{
  "norm": "rmsnorm",
  "attn_scale": 0.125,
  "doc_mask": false
}
Each number is 128 + 32 x the weight over its row's rms, rounded and kept within 0 to 255. Layers, rows and columns count from 0. The size above them is the row's rms in percent of the matrix's.

# layer 6 MLP gate, 704x256, rms 0.0621, rows 94-128, columns 0-63
size [ 90 104  96 103 106 103  95  96  99 100  97  98 104  93  92 107 116  97 105 104  96 100  87  96 116 100 106  94 102  97 104  99  91  98 100]
[[156 150  56 125 110 161 122 158 122 148 106  76 118 151 105 101  92  98  78  91 103 124 127 134 103 150 122 155 104 100 137  57 157 122  86 100 145 100 138 111 122 130 131  95 124 143 109 158 226 140 102 174 141 125 194 107 104  77  74 129  92 139 174 134]
 [ 78 120 124 149 112 168 162  98 102 155 100 152 170 126 155  73 116 107 138 164 153 105 173  93 134 144 116 156 143 113 153 102 125  93 207 144 103 161 158 155 151 136 101 172 169  38 102 103 170 168 110 128 125 112 165 171 136 138 162 144 103 179 144  78]
 [128 203 166 123 131 169 117 179 160 153 139 159 130 111  59 140 169 150 128 118 134 128 125  98 189 115 143 187 127 135 150 130 120 126  63 169 113  98 150 127 168 209 193 124 150  71  98 143 124 129 132 174 134 121 135  98  38 162  95 122  97 122 101 122]
 [ 99 168 140 128 128 142 146 158 114 141  80 148 119 154 156 205 120 134 137 199  77 112 132  71 133 128 137  94 133 149  94  89 105 116 200 157 115 159 157 153 193 139  38  72 168 119  85 120 168 153  77 170 107 119 146 105 114 117 167 134 143 163  63  88]
 [156 141 125  67 163  93 127 115 133 161 141  79 149 180 104 145  98 125 109 104  95 135 210 144 142 137 135 117 117 112 113  93 110 112 134  84  92 156  58 109 152 132  97 190 114 181 135 147 130 172 135 105  96 149 144 124 137  61 142  88  85 129 152  68]
 [ 96 117  96 174  95 151 140 167 137 144 173 168 101 105 153 201  83 146 158 182  73 152 156 156 130 104 146 107 109 157 160 162 128  92 172 225  77 116 115 188 134 164 128 111 163 166 113 132 102 120 111 170 144  87  94 157 142 119 113  60 146  97  91 112]
 [112 104 175 169 138 151  89 105 163 132 151  88 156 140 121 105  76  97 193 123  77 148 165 177  96 192 110 153  88  92 158 156 153  84  98 115 161 101  98 170 151 164 115 124 149 197 172 161 124 172 116 152 128 105  80 123 146 118  97 108 172 111 136  61]
 [ 75 172  91 134 160 173 115 123 117  66 105 130 118  99 109 152 123 164 109  85 144 106 128 125 116 128 186 170 143 142 120  73 117 112 160 137 173  93  99 147 130 146 115 169 125 105 122 128 155 158 140 192  90 120 108  69  98 161 123 100  77 159 205 137]
 [148 132  78  84 140 131 116 126  84 143 138 143 131 130 155 134 137  87  99 126 153 116 130 100 173 177 153 107 159 180 126 106  72 140 113 118 110  84 165  94  91 134 116 153 133 132 104 116  90  97 196 107 107 154 142 130 108 184  78 105  69 173 131 187]
 [ 94 119 125 121 124 180 100 120  88 133 109 138 115 143 113 173  76 137 113 131 117 135 234 107 160 128  70  64 140 120  52 104 148 121 140 163 140 132  89 129 112 113 105 135 129 130 111 121 104 184 111 141 137 125 112 115 119 126 102 102 158 180  51  90]
 [131 152 101  88 107 114 174 173  82 124 147 158 178 152  76 176 154 174 141 118 106  64 138 165 149 106 159 126 105 207  75 122  83 143 169 154  78 147 149 180 122 163 121  71 185 132 144 107  92 179  95 161 118  55 104  90 114 126 129 152 147 115 159  96]
 [ 44 148 168 120 119  93 148 180 129 109 189 193 105  87 110 118  73 156 113 113 139 138 100 144 104 147 161  89 163 148 132 131  94  94  76 152  92 156 122 119 148 110 142  79  89  77 143 119 145 131 184 160 105 104 122 122 122 152 145 152 145 100 151 100]
 [157 122 109 134 117 124 103 100 126  64  60 136 120 123 129 168  86  93 101 165 173 122  66 130  89  79 141 144 111 142 125 162 160 161 165 172 113 181 203  94 180 198 137 140 151 122  79 128  94  76 104 148  68 159 148 165 117 122 123 135  95 103  74  91]
 [108  62 133 194 162 146 118 135  68 131  92 125 190  89 119 104 109  98 151 161 138 144 132 145  68 127 126 110 199 146 101 179 137  86  51 174 123 109 122 120 135 119 208 127 141 170 139 103 138  90 165 111 165 127 121 180 123 124  95 179 120 136 127 149]
 [154 229 145 127 127 134 151 118  86 161  99 153  84  72 124 125 130 138 164 104 134 136 181 133 156 146 121  90  85 124 172 144 124 131  79 119  76 103 133 156 152 154  84  90 120  84 147  98 135 173 150 150 132  81 185  87  77 129 119 151  52 117 136 193]
 [197 142 139 154 122 159 103 126  54 174 127 123 126 154  95 115 117 165 152 135 131 143 138 126 158  96 138 121 160  57 121 164 109  88 155 130 128 127 150  63 163 156 107 131 119 147 143 153 141 106 110 100 164 101  93 141  71  52 163 159 151 119 122 138]
 [177 151  95 106 137 142 103  89 105 133 100 105 173  99 102  93  79 147  96  95  73  77 102  98 138 114 108 116  72 132 102 125 137 117  53  62 138 127 146 157 203 148 164 163 114 138  55 177 112  82 131 142  97 115 130 119  74 148 126 151  65 165  75 165]
 [206 126  74  94 148 115 112 160  79 154 163 154 158 160 142 148 159 132 117 153  93 130 154 126 125 116 172  99 166 160 202 131 123 142 161 130 162 113 129 143 188 144 119 128 113 138 109 107 131 143 131 110 160 151 155 181 135 128 133 120  83 143 144 166]
 [103  84 108 101 119 126 100 134 183  87  86 120 166 178 179 109  92  93  39 109 138  75  90 137 142 141 130  65 151 158 174 146 136 133 180 108  18 147 170  77 124 105 178 157 157 179  89 150 132 162 127  80 102 180 136 110 104  75 116 112 171  78  94 129]
 [116 141 120 119 163  91 104 200 182 112 109 161 111 143 156 140 102 176 151 172 152 136 127 138 123 143 120 146 150 166 141 133 130 184 136 163 114 120 111 129 114 116 147 134 202 116 139 107 146  75 156  86  72 130 100 156  97 156 120 142 151 110  77 165]
 [122  97 124 141 106 131 176 167 149 109 175 134 107 107  89 101  96 114  92 168 115 177 121 196 172 133 117 150  80  94 130 151 177 116 132 155 104 136  81 214 131 130 120  47 204 164 157 154 112 117 180 142  69 139 131 137 136 108 169 111 128 113 175 151]
 [109 168 101 115 139 138 217  95 155  96 151 185  80  93  88 151 194 119 144  98 114 125 186 120 156  80 132 155 101  73 129 134 168 118  93  86 121  83  87  87 140 190 138 120 122  94 125 192  95 159 134 172  70 128 147 156 119  70 136  87 104 142 126 132]
 [ 79 127  97  83  87 135 164 117  56 174 123 134 148  95  92 104 151 148 126 106  82  67 158  74 123 106  98 133 175 116 156 140 151 160 152 108  83 129 167 130 117  99  97 143 131 112 132  68 211 148 164 193 137  96 147 122 113 117 113 106 127 123 131  48]
 [151 107 125 116 160 127 113 121 144 115 109 104 120 106 135  98  97 151 143  94 148 133  73 134 107 163 133 123 108 134 187 120 151 148  29 111 108  99 147 117 111  80 159 185 128 176 158  95 119 136 100  51 110 202 189 135  87 137 100 140  92 165 225  93]
 [101 120 108  99 105 113 119 175 119  76  95 117 207 136 126  99 144 151  83 131 162 128 152 120 164 114 123 165  81 179 127 165 136 160 117 123  30 165 169 137 121 146 150  97 143 128 140 117 226 189 125 173 137 131 107 125 108 124 131 128 132 157 153  91]
 [103 132 130  86 126 142  50 139 139 116 139  99 178 169 138  98  78 134 103 180 111 148 127 164 122 173 140  69 112 147 141  98 149 128  61  63 115  78 141 100  75 136 105 132 194 140 151 131 219 133 110 125 179 178 246  64 109 176 187 143 184  92 141 162]
 [114 168  93 128 134 121 114 174  55 140 156  94 177 154 108 119 130 118 155 137 108 178 148  90  87 121 131 167 203 127 122 130  77  93 157  69 175 145 124  89 164 148 127 133 145 108 127 116 173 126  96 163 122  72 135  66  85 107 110  94  99  64 164 111]
 [ 91 132  89 131 124 140 124 112 167 164 140 140 154 170 108 145 139 125  99  83 171  98 116 122 174  99 162 123  92 138 124 152 121 114 118 120  61 110 153  93 100 123 154 107 156 122 134 148 127 147 127 149 128 140 145 100 121 102 104  91 135  97  92 127]
 [ 95 214 158  82 121  84  81 156 173 104  39 128  74 177  40 144 114 145 155 120  70  89 106 121 122 121 145 173  91 171 114  89 169 146 179 167 141 160 111 132 126 181  88  80 135  51 170 146 121 188 117 158  98 136 131 151 146  99  95 103 125 137 142  32]
 [ 65 164 107 118 128 129 106 152  77 188 127 102 115  88 194  87  80 139  61 160 146 120 119  92 119 206 118 114 188 150 142 131  77 179  80  99  83 137 147 152 156 110 111 161  30  96 134 135 194 188 121 111 148 156 143 104 120 112  92  83 100 121 102 166]
 [162 118 128  72 122 147 210 157 127  96  95 131 137 155 103  93  90 159 114 137 173 167 123 121 124 152 149 135 105 123 107 111 132 123  74  61 150 145 129 124 120 105 195 205  62 204  93 146 154  85 136 106 193 128 112 148  98 112  94 139  98 154  96 135]
 [150 127  92 135 128 183 115 105 137 137 129 154 115  87 133 155 153 159 112 132 142 138  95 134 120 121 199 114 165 146 130 164 166 167 140 206  88  48 154  90 132 116  86 162 179  60 188 149 196 167  72 151 143 109 131  97 130 111 119  75 125 103 121 111]
 [155 151 126 126 108 104 137 164  73  47 133 152  92 133 150 202 130 164  91 165  99 152 140 145 164  90 155 147 188 157 126 137 127 117 120 124  91  77  86 177 154 135 130 183 179 122 120 129 100 165 135 118 105 120 157 175 119 109 122 150  90 145 116  75]
 [ 94 141  54  97 138 145 149 117 168  82 122 177 125 207 111 112 156  88 154 183 148 106 122 134  91 127 145 161  86 131 148 110 199 173 105 192 113 153  86 182  74 130 147  95 150  96  87 119 150 117  96 128  46 164 100 154 117  97 152 135 125 158  94  99]
 [119 149 144 133 126 139 131 132 162  95 121  98  66 151  35  96 158 131 111  43 124 134 128 142 154 126 125 177  82 187 145 101 108  87  91 118 157 128 134  96 100 134 101 168 158 128 140  75 181 183 155 175  62  94 164 119 138  61 195 106 125 130  98 105]]
# layer 6 MLP up, 704x256, rms 0.0614, rows 94-128, columns 0-63
size [ 81 110  88 112 109  96  91 104 100  98  90  96  93  91 109  93 111  90 100  92  90  94  88  94 105 101  98  96 102  93 110 111  98  91  92]
[[121 151 143 163 110 150  87 123  80 159 189 124 125  92 172 115 129 137 131 205 108 116 117 120 138 139 140 104 117 125 111 122 111 179 132  66 112 118  92  54 114 168 115 124 132 143 160 150  95 115  89 118 183 108 135  86 158 140  93 184 201 120  99 135]
 [138 104 132 191 132 106 180 130 198 149 163 179 140  35 142 107 119  67 125 114 142 167 159 150  85 127 118 135  97 114 125 163 126  95  94 107 149 128 123 117 155 142 177 134  65 172 114 182 151 121 160 114 180 145 100 164 105 190 115 124 136 114 110 137]
 [115 136 142 146 121  99 128 107 137 212 134 152 152 147 188  92  79 132 114 170 124 138 118 151  88 130 148  61 118 132  82 142 125 132 124  84 141 118  45  80 119 120 134 155 114 200 193  97 170 115 130  88 117  97 156 187 153 118 151 104 108 130 125 111]
 [167 132 163 163 145 148 122 123 155 114 138 120 143 100  92 158 100 133  75 115 140  87 162 152 142  94 142 155 203 134  60 200 193 101  87 136 165 131 107 142  91  76 197 131 110 176 118 116  99 129 135 153 157 132  82 141 164 137 113 109 124  65 167 104]
 [156 185 158  64 113 162 150 186 146 108 127 125 147 166 143 114 137 147 126  71 153 126 161  69 100 156 141 125 167  89 113 112  97 169 103  93 129 133 215  83 125 142 118 124 111  43 130  95 195 197 106 172 142 143 192  79  79 116 130 114 116 165 174  86]
 [ 73 129 116 123 113 134  97 177 143 167 118 104 168  80 103 101 111 121 130 143 114 160 121 112 111  91 112 108 147  83 133 133  62 142 133 113 203  96 101 114 137 104 113 176  58 104 107 135 156  82 124  75 105 116 111 123 113 161  54 108 114 158  99 124]
 [100  95 160  49 136 139  98 130 135  47 128 144 139 121 151 138 127 114 110 121 140  99 152 131 159 123 139 108 138 172 104 128  55 143  96 153  79  95 154 137 169 140 144 103 157 123 128  97 205 108 136 148 109 116 143 134 143 117  92 110 127 120 186 164]
 [175 119 126 122  92  93 120 124 151 100 113 122 150 173 151 168 120  96 107 129 173  84  99 147  99 110 170  88  98 113 141 166 143 146  97 127  98 123 188  85 167 180 178 136 116 139  84 122 159 101  62 119 185 127  94 122 153 109  98 150 182 143 120 152]
 [170 148 146  91 173 109 142  87  78 162 147 113 142 150 126 153 150 113 109 123 168 129 161 153 121 168 131 119 211 129 156 111 149 103 188  75 141  84 163 105 131 159 143  76 116 152 168  90 120 148 144 136 156 159 137 142 113 119 121 142 143 136 106 134]
 [126 125 120  78 152 128  97 107 158  95 119 151 101 174  90 142 127 132 100  95  90 122  78 104 112 145 151  99  44 101 214 137  88 156 162  98 164 130 166 112 119 171  89 143 146 133 168 178 100 147  69 140 134 134 156 103  88 171 151 111 146 137 150 107]
 [ 96 137 102  77 157 125  67 196 192 112  70 148 171  91  82  93  36 141  97 124 132 126 125 119  91 103 137 140 144 144 192 150 152 139 117 103 134 120 109 132 139 116 141 143  96 102  97 144 171  97  85 151 154 181 117 150 155 123 123 123  75 149 129 104]
 [164  81 111 164 129 152 141 123 167 135 141 139 125 127 145 109  61 159 191 141 124 171 100 122  68  89 136 162 148 112 119 138  90 143  84 156 184 160 118 120 135 108 142  96  51 129 116 134 188 128 160 125  87  81 139 165 116  85 103 155 108  92 126 114]
 [105 212  94  72 145 116  83 206 187 159 122 150 174 164 102  92 104 138 126 156  85 136 114 194  91 171 192 118  83 107 128  72 114 130  96 109 139 119 103 136  71 110 138 111 125 115 159 101 132 200 161 184 162 102 130 131 126  64 167 107 161 107 157 149]
 [153 154 123  90 102 148  89 135 181 135 113 136  97 151 139 154 101  71 137 109 142 109 119 148 154  95 107  99 182  98 101 102 106 152 144 150 163 155 190 146 180  72 117 147 180 115 117 141  30 155 124 131  94 116 166 170 154 155 157 177 148 138 156 141]
 [ 74  78 155 158 134 143 135 119 119 136 131 147  52 134 124  94 168 168 114  37  83 159 111 123 116 127  70 100 129 108 209 127 144 135  82 166 120 172 108 157 128  90  47 117 127 166 154  85 147 146 163 114 161 191  77 183 129 158 126 160  75 103 194 233]
 [165 126 107 208 116 173 112 107 146 188 219  78 124 121 209 131 111 132 160 147  94 183 106 169 106 105 124 135 111  79 174 148 136  90 167 180 104 123 110 161 146  76 127 151 150 176 131 131 164 128 199 166 143  88  84 119 118 102 109 114 162 104 148 150]
 [209 114 123 105 109 168 161 164 158  72 122 144 155 194 192 177 118  94 104 132 161 172 145 146 123 130  97 146 194 120  96 133  71  66 145 100 136  74 148 145  83 184 105 112 171 150  81 146  81 128 139 161 118 128 171 103 130 155 141 183 146  96 191  67]
 [ 82 125 112 164  96 120 162 142 176 154 117  86 140 123 116 150 103 126 118 136 105 135 150 147 137 166  98 140  96  79  64 161 114 157 124 108  94 142 123 115 123 130 102 150 174  75 148 126 113 139 154 163 100  83 106  76 130 138 141 104 122 128 106  90]
 [112  98 178 177 143 129 104  71 135  96  77 136  89 172 158 123 116 123 121 117 120 129 166 159  62 141 180 159  97 116 160 153 183 116 126 187 125 110 100 138  97 179 111 144 150 169 134 155 157 111 159  84 134 160  82 201 181 107 111 132  94 116 110 143]
 [122 123 150 140 120  86  78 208 163 145  89 126 124 196 136 153 108 145 158 153 104 157  72 147 164 179 125 153 117 158 115 110 177 157  75 138  90 172  80 147 138 108 141 107 133 158 138 148 124 116 116 117 132 113  64 171 111 136 133 150 164 148 138 120]
 [129 114  74  95  54 130 170 108 144  71 100 101 131 168 188 161 132  79  90  91 144  70  90 118 104  89 161 112 108 127 127 166  98 122 108 124 190 140 145 156 102 137  93 121 146  90 118 110 104  52  70 111 109 138  90 155  88 157 120 147 174 121 113 149]
 [106 146  70 101 155 144 171 185 106 158 154 141 104 152 128 147 123 128 158 142 161 129 141 147 118  83 145 104 132 148 125 141  92 196 120 122 163 124 112  65 124 154 117 138 118  90 128 206 104 123 143 135 166 112 138 147 176 170 140 126 156 113 138 128]
 [103 200 138 110 111 157 151 199  57 134 182 116 174 174 173  60 135 160  89 135 125 130 126  91 183 126 145  89  93 114 116  90 108 145 101  46  79 111 119 123  85 153 116 157 108 161 162 131 147 183 196 108 113 192 124 127 101  78 118 112  99 125 110 126]
 [136 195 162 120 113 121 180 171 138  98 149 145 110 139 133 172 128 147 163 118 102 114 107 156 148  58 133 171 172  89 143 117 132 148 191 126 144 150 186 119 115 105  71 116 138 111 117  99  99  70 168 182  88 102 110 155  55 129 194 138 110 148 115 157]
 [116 185 113  94  96 107 114 209 155  84 121  89  99 112 108 110 144 142 126 114 103 102 119 161 157 106 105 142  97 144 135 146 183 114 113 146  94 127 163 146 175 121  94 181 155 124 125  89 228 101  95 149 132 114 148 146  51 100  75 138 172 117 104 182]
 [ 97 107 184  50 168 121 134 118 144 110 157  97 107  90 173  80  53 123 117 143  86 130 110  82 149 109 103 146 146 117 215 137 118 163 200 116 151 119  99  92 133 115  66 160 100 149 132 197 194 117  87 116 144 131 158 179 151 136 122 126 197 101 106 134]
 [148 117 156 151 111 130 166 156 149 128 130 186  88 133 101 197  93 135 167 111 105 102 105 123 136  63 163 180  93 137 144  82 123 104 139 157 104 131 108 176 143 120  93 114 139  84 116 153 107 157 117 120 101 132 102 115 100 138 153 140 182 159 149 139]
 [208 149 146 137 144 131 122 144  93  73 110 107 135  92 155  98 145 137 122 160 130 122 171 134 117 141 116 143 116 124 115  94 141 153 196 121 160 159 118 152 132 153 133 153 186 106  88 111 106  64  98  80  98 140 138 126 151 140 187 115  66 147 188 166]
 [ 80 185 101 137  85 174 193  30  86 122  64 136 114 166 162 142 115 154  54  84 121 122  98 105 125 117 141 117 113  96  83 131 161  91 118 106 133 191 187  83 150 134 171 210 111  40 146 125 123  99 125 124 148 136 142  82  56  95 119 101 103 133 116 128]
 [145 138 151 148  55 109 133 133 151 126  78 147  94 197 104 117 183 131  90 144 133 135 177 165 147 116 137 150 107 100 104 177 108 170 113 118 139 118 120 114  95 124 110  52 116 146 157 127 178 121 124 135 112  95 114 133 122 150 148 149 151  94 105  62]
 [170 119 122 108 152 141 102 117  69 103 160 101 117 157 132 133 138 144 128  94 145 159 122  77  91 190 121 151 173 134 132  99 121 155  91 142  29 151 226  99 125 138 143 177 138 120  84 127  83 170 101 189 102 150 173 105 144 129 140  79 114 158  98 110]
 [126 134 140  89  61 118 147 192 113 101 139 171 165 170 109 183 153 144 122 121 152  99 170 113 118  97 134 115  68 149 104 112  60 113 113 119 158 195 123 207 133 123 175 204 107 141  90  52 132 122 140 136  78 100 181 158 121 130  91 126 114 147 143  96]
 [127 123 159 106 131 124 147  72 135 108 136  99 111 129 167 107 148 104 103 132  46 118 166 168 136 125 165 150 144  74 108 111 118  94 151 146 180 154  97 165 134 120 146 159 134 178 161 177 113 134 135   1 125 133 120 171 134 138 137 102 151 159  82  58]
 [155 136 156 137  93 128 222  54  97  76 114 142 152 111 174  73 157  57 149 142 102 129 123 141 148 122 140 128 140 117 106 111 144 105 124 219  98 198 113 212  94 152 108  77 137 158 158 102 101 127 124  87 100 126 112 176 156  80 139 156 128  74  83 115]
 [ 90 119 153 127 122  85 144 161 218  95  80 121 163 164 128 174 155 167 105 173 127 158 113 167 110 184 124 120 136 191 161 169 106 109 124 120 138 212 132 112  74  74 146 106 163 168 103 159 149 165 135 140 114  98 108  87 152 198 135 140  83 133 110 113]]
# layer 6 MLP down (transposed), 704x256, rms 0.0584, rows 94-128, columns 0-63
size [ 80 101  91 117 106  95  92  99  99  95  94  91  98  84 107  95 110  93 102 102  93  92  89  94 110  99  99  98 102  95  98 103  97  93  92]
[[ 88  83 156 158 153 148 142 131 139   0 112 141 105 165 121 138 148 124 154  92 178 113  98 143 125  84 152 123  87 108 111 123 193  31  81 138 165 126 143 140 127  64 116 117 114 144 128 143 143 144 112 174 102 139 122  92 154 133 126 153  98 140 151 191]
 [180 162 155 155  99 107  99 118 144 130 110 129  91 121 138 165  93 117 109 105 119 171 143 126  95 146 144 181 106 192  42 121 124 110  70 114 122  42 112  88 157 119 143  88  90 160 145 161 113  96 160 128 122 154  94 151 104 165 102 114 143 122 145 124]
 [127 154 175 131  47 129 121 125 133 215 172 133 104 123 148 104 149 180 142 160  98 122 147 127 107  63 150  97 130 155 102 115 143 138  93 113 134 122 117  21 203 197 111 169 134 153 170  97 140 118  75 100 105  97 157 181 109 116 127  79 105 128 106 112]
 [132 155 175 201  50 137 110 162 140 156  95 108 145 111  96 212 111 136 107 127 104  91 138  86 163  92 112 163 198 124  48 186 163 101  89 142 151 130  74 135 139  97 119 107 120 178  68 119 123 166 147 165 129 111 104 130 150 118 140 130 153 108 104 127]
 [140  98 149  87  86  77  67 113 105 147  88 145 162 171 117 159 161  90 126  70 110 147 203 154 131 105  87 137  88 147 117 142 147  98 127 114 110 159 124 139 159  83 122 159 142 175 135 137 155 166 165 155  96 149 137 109 108 106 149  99  45 121 102  57]
 [126 104 143 138 128 120 160 123 123 135 153 156  60  83 143 158 127 121 149 130  95  83 159 135 132 132 121  99 101 116 240 158 139  74 119 103 107 169 155 196 125 170  44 120 148 160 121  94 123 111 152 183 144 113 144  85 137  61 141 111 105  84 139 123]
 [137 164  66 217 137 123 145 104 123 201 164 127 102 145 129 108 103 145 132 101 132 164 102 139  80 138 103 155 118  62 181 140 183 120 163 114 210 159  81 137 106 127 105 166  42 118 137 145  48 163 123 125 133 153 131 121 126 122 138 145 134 115 109  87]
 [129 163  70 121 172 137  72 151 158  62  71 129 127 131 150 143 112 113 125 127 161  78 115 122  89 115 168 191 138 135  98  58 125 101 137 137 183 105  88 150 148 165  90 175 102  96 179 153 180 157 139 196 131 116 119 107 139 145 127 118 108 157 187 150]
 [144 140 145 128 114 134 138 126 162 122  73 100  93 125  78 161 120 164 130 122 136 180 162 153  89  92 100 161  93  91 129 171 187 103 157 104 168 137 130 188 144 113 151 107  87 118 145 121 148 158  75 181 148  96 112  86 137  38 144 128 176  86 143  32]
 [101 103 107 124 103 144 123 114  82 111 120 134 149 193 100 184 101 119 109 118 144 149 223 140 132 119 142  89 136 146  54  74 156 139 164 156 140 120 103 109 117 128 124 134 101 154  99 137  91 144 120 141 172 157 136 127 136 109 110 152 123 177 105  84]
 [ 96 141  98 103 139 104 132 171 130 112 108 121 213 128  59 130  90 133 130  83  91  74 108 142 101  82 203  95 135 196 111 100 116 155 117 146 127 113 123 151 164 115 132  86 139 132 121 107 147 144 122 121 151 141 106 103 132 119 124 135 122 154 199 129]
 [148 151 146 136 145 130 122 111  99 117 164 114 134 163 116 152 205 116 117 115 118 106 183 103 164 162  93 102  96 145 153  98 167 130 172  93 162  85 139 109 123 135 128 175 184 154 111 130 126 176  62 105 151 146 100 134 170 113 109 115 134 195  88 169]
 [ 87 139 148 118 124 128 113 195 136 112 108 131 141 114 140 111  92 171 122 109 116 167  91 120  85 144 153 149  84 135 143  88 153 131 135 122 148 122 164  73 179 190  85 159 138 133  97 123  96 142 122 161 103 158 138 160 142  45 137 149 112  53 136 126]
 [123  98 107 163 108 100 160 120 114  76 135 181 128 119 120 130 168 108 119 194  90 128 154 106 115 159 101 113 100 162 149 130 164 104 144  88 145  84  95 112  82 163 144 118  98 142 143  86 202 107 116 152 122 139  80  92 106 136 127 105 124 140 135 109]
 [114  42 121 127 158 166 130 112 167 101 191  84 150 191 166 105  96  90  69 135  79 127  82 127 113  76 108 194 175 137 105 106 142  81 151 151 128 178 131 131  89  52 155 155 148 166  99 150 158  59 146 109 141 198  90 168 176 129 143 112 165 168 110  95]
 [ 89 119 127  91 167 144 119 120 174  96  75 130 137 140 130 123 146 139 151 143 147 150 134  98 133 164 133 158 107 178 125 118 129 198  92  94 133 173 176 164  96 135 151 116 111  85 116 168  73 105 105 176 116 172 188 141 165 152 124  83  72 116  90 128]
 [ 82 118 146 131 114 108 118  96 173 133 155 150  49 129 104 117 124  97 171  85  87  58 158 159 128  92 128 129 120 129  76 159 120 139 115 115 199 104 165 110  70 163  93 150 180  92 125  98 139 138 159 133  76  68 129  91 108 123 152 115 107 130 142 145]
 [126 110 128 168 128 105 172 184 110 174 171 124 147 137 157 167 174 126 140 143  90 149 189 158 122 166 125 134 194 111 148 136 140 150 148 132 148 130 125 128 132  67  90 130 141  79 132 108 157 132 164 152 167 110 137 133 155 153 106 107  92 118 150 133]
 [144 167 189 145 119  96 136  82 107 119 101 130 128 122 110 175 209  85 177 133 107 137 162 152 124 107 135 131 112 123 107 167 141 122 118 183 152 118 133 186 113 124 139 131 106  73 144 116 162  84 133 130  75  81 126 121 149  94 147 137  75 123  97 149]
 [159 138 127 126 150  99 125 183 136 199  90 136 168 159 123  95 110 133 157 128 102 165 112 165 117 181 109 159 104 121 115 150 174 167 141  64 131 204 129 123 150 127 155 126 110 155 140 207 111 128  98 141 157 121 106 151 155 116 116 126 132 163 161  99]
 [122 148 162 192 182 131  57 167 128 176 147 167 110 101 115  87 120 169 124 136  93 214 151 142 133 185 120 167 143 136 118  65 154 119 133 153  85 139 119 158 149 124 194 118 109 169 121 156 163 173 201 101 129 172 162 135 155 120  78 133  69 137 142 142]
 [145 144 162 145 119 159 122  88 154  85 115 132 125 119 110 138 163 122 154 110  90 152 104 138  79 134 100 166  95  93 126 130 144  77 132 105  87 124  83 172 116 143 127 102  96 151 106  94 175 119 118 107  26 125  40 122 119 100 122  83  80 153 139 129]
 [ 80 122  82 109  91 127 103 103 126 177  84 145 133  93  64 132 143 112 148  90  82  66 177  66  81 130  99 117 157 106 151 172 169 169 153  97 113 126 191 143 165  96 124 131 129  99 133 117 187 144 161 202 137 122 117  91 131 115 101 114 117 129 121  99]
 [ 47  85 125 153 153 143 100 118 101 175 118 129 139 120 146  91 127  85 107 175  92 118 145  86 124 160 128  98 136 160  74 139 142  80 143 124 166 119  58 142 149 155 156 145 118 128 107 108 171 115 134 136 159 104  88 116 140 123 136 151 136  88  75 146]
 [117 178 134 133 136  99 156 140 192  95 138 100  91  91 107 118 141 156 146  93 100 150 110 141 122 160  79 126 120  85 122 141 186 106 123 142 158 126 150 137 189 103  91 129 113 120 133 141 152 119  73 153 151 127 115 126  58 142 137 129 169 148  68 141]
 [148 104 117 153  92 141 160 135  98 120 111 136  91 123  87 143 180 128 134 127 127  94  76 114 141  97 127 198 164  95 120 162  96 149 174 124 160 134 142 166 134 146 140 162  49 133 119  99  53 146 108 156  56  85  55 194 133  97  49 100  87 134 103  90]
 [148 136 121 168  34 110 132 129 152 162  81 155 156 133 151 135 107 187 143 147  98 128  97 104  80 118 163 101 100 104 188 120 161  97 106 121 130 147 152 133 143 185 111 123 127  61 123 153 160  90  95 161  40 102 113 109  67 134  81 138  83 170 135 140]
 [197 141 131 147 161 133  99  85 149 128 162 127 121 117  97 117 164 116 129  78 146 116 149 122 176 105 118 154  80 101  98 132 101 105 155 102 127  69 141 122 117 142 168 135 160 151 131 155  98 149 108 126  98 121 169 105 133  79 107 121  79  88 139 151]
 [ 96 166 154 101  79 122 112 103 146 129  74 161 118 133  70  65 140 110 125 143 119 121 114 106 120  95 153 124  98  77 157 110 158  86  86 175 154 104 135 140 125 126 124 108 129  76 132 100 108 137 136 113 172 138 126 176  80 134  96  80 114 122 142  80]
 [104 124 138 193 134 131 115 127 118 180 138 126  72  86 162 103 176 178  76 122 106 125 139 127 197 182 108 139 215  76 155 169  78 125  89 106 128 174 141 148 135 126 122 118  54 112 162 143 181 153  73  71 148 110  98 111 145 148 165  75 137  92  99 130]
 [181 122 134  91 157 160 134 161 157  86 150 135 117 149 147 146 118 131 117 161 113 173 148 138  92 145 162 147 156 138  87 152 137 162 123 158  75  75 168 144 132 116 152 141 129 160 116 159  70 134 113 153 127 139 162 117 103 151 113 149 127 104 111 140]
 [138 106 127 121  93 175 122 110 123 151 128 130 103  82 164 178 207 162 158 109 164 148  91 125 106  92 168 102 143 130 162 125 153 136 104 181  73  63 141 137 107 112  59 165 156  80 176 108 187 182  80 126 120  82 154 135 156 117 143  52  93 120 111  96]
 [106 105 131  94 199 158 133 105 185 205 131 111 135 157 119  74 130 124 131  94 144 119 158 123 150 148 119 132  73  91 131 106 130 164 151 141 149 135 172  85 115 139 133  55 102 121 128 145 165 103 131 136 131 157  93 118 126 133 133 111 187 143 167 136]
 [128 111 168 174  73  88 114  91  92 129 124  90  92  51 131 181 128 117 140 100 105 141 137  98 145 122 107 146 134 160  95 154  70  24 156 124 118 138 203 133 153 146  95 151 119 164 132  84 106 116 140 103 152  66 145 123 162 109 105  87  99 130 117 115]
 [184 142 161 108 153 151  96 106 109 107 140 109  28 155 101  74  91  93 132  59 126 123 137  74 136  90 106 146 122 109 111  54 146 159 137 164 116  85 109  99 181 176 162 166 101 104 123 122 139 139 128 145  86 140 180 154 124  51 165  92 127  86 129 136]]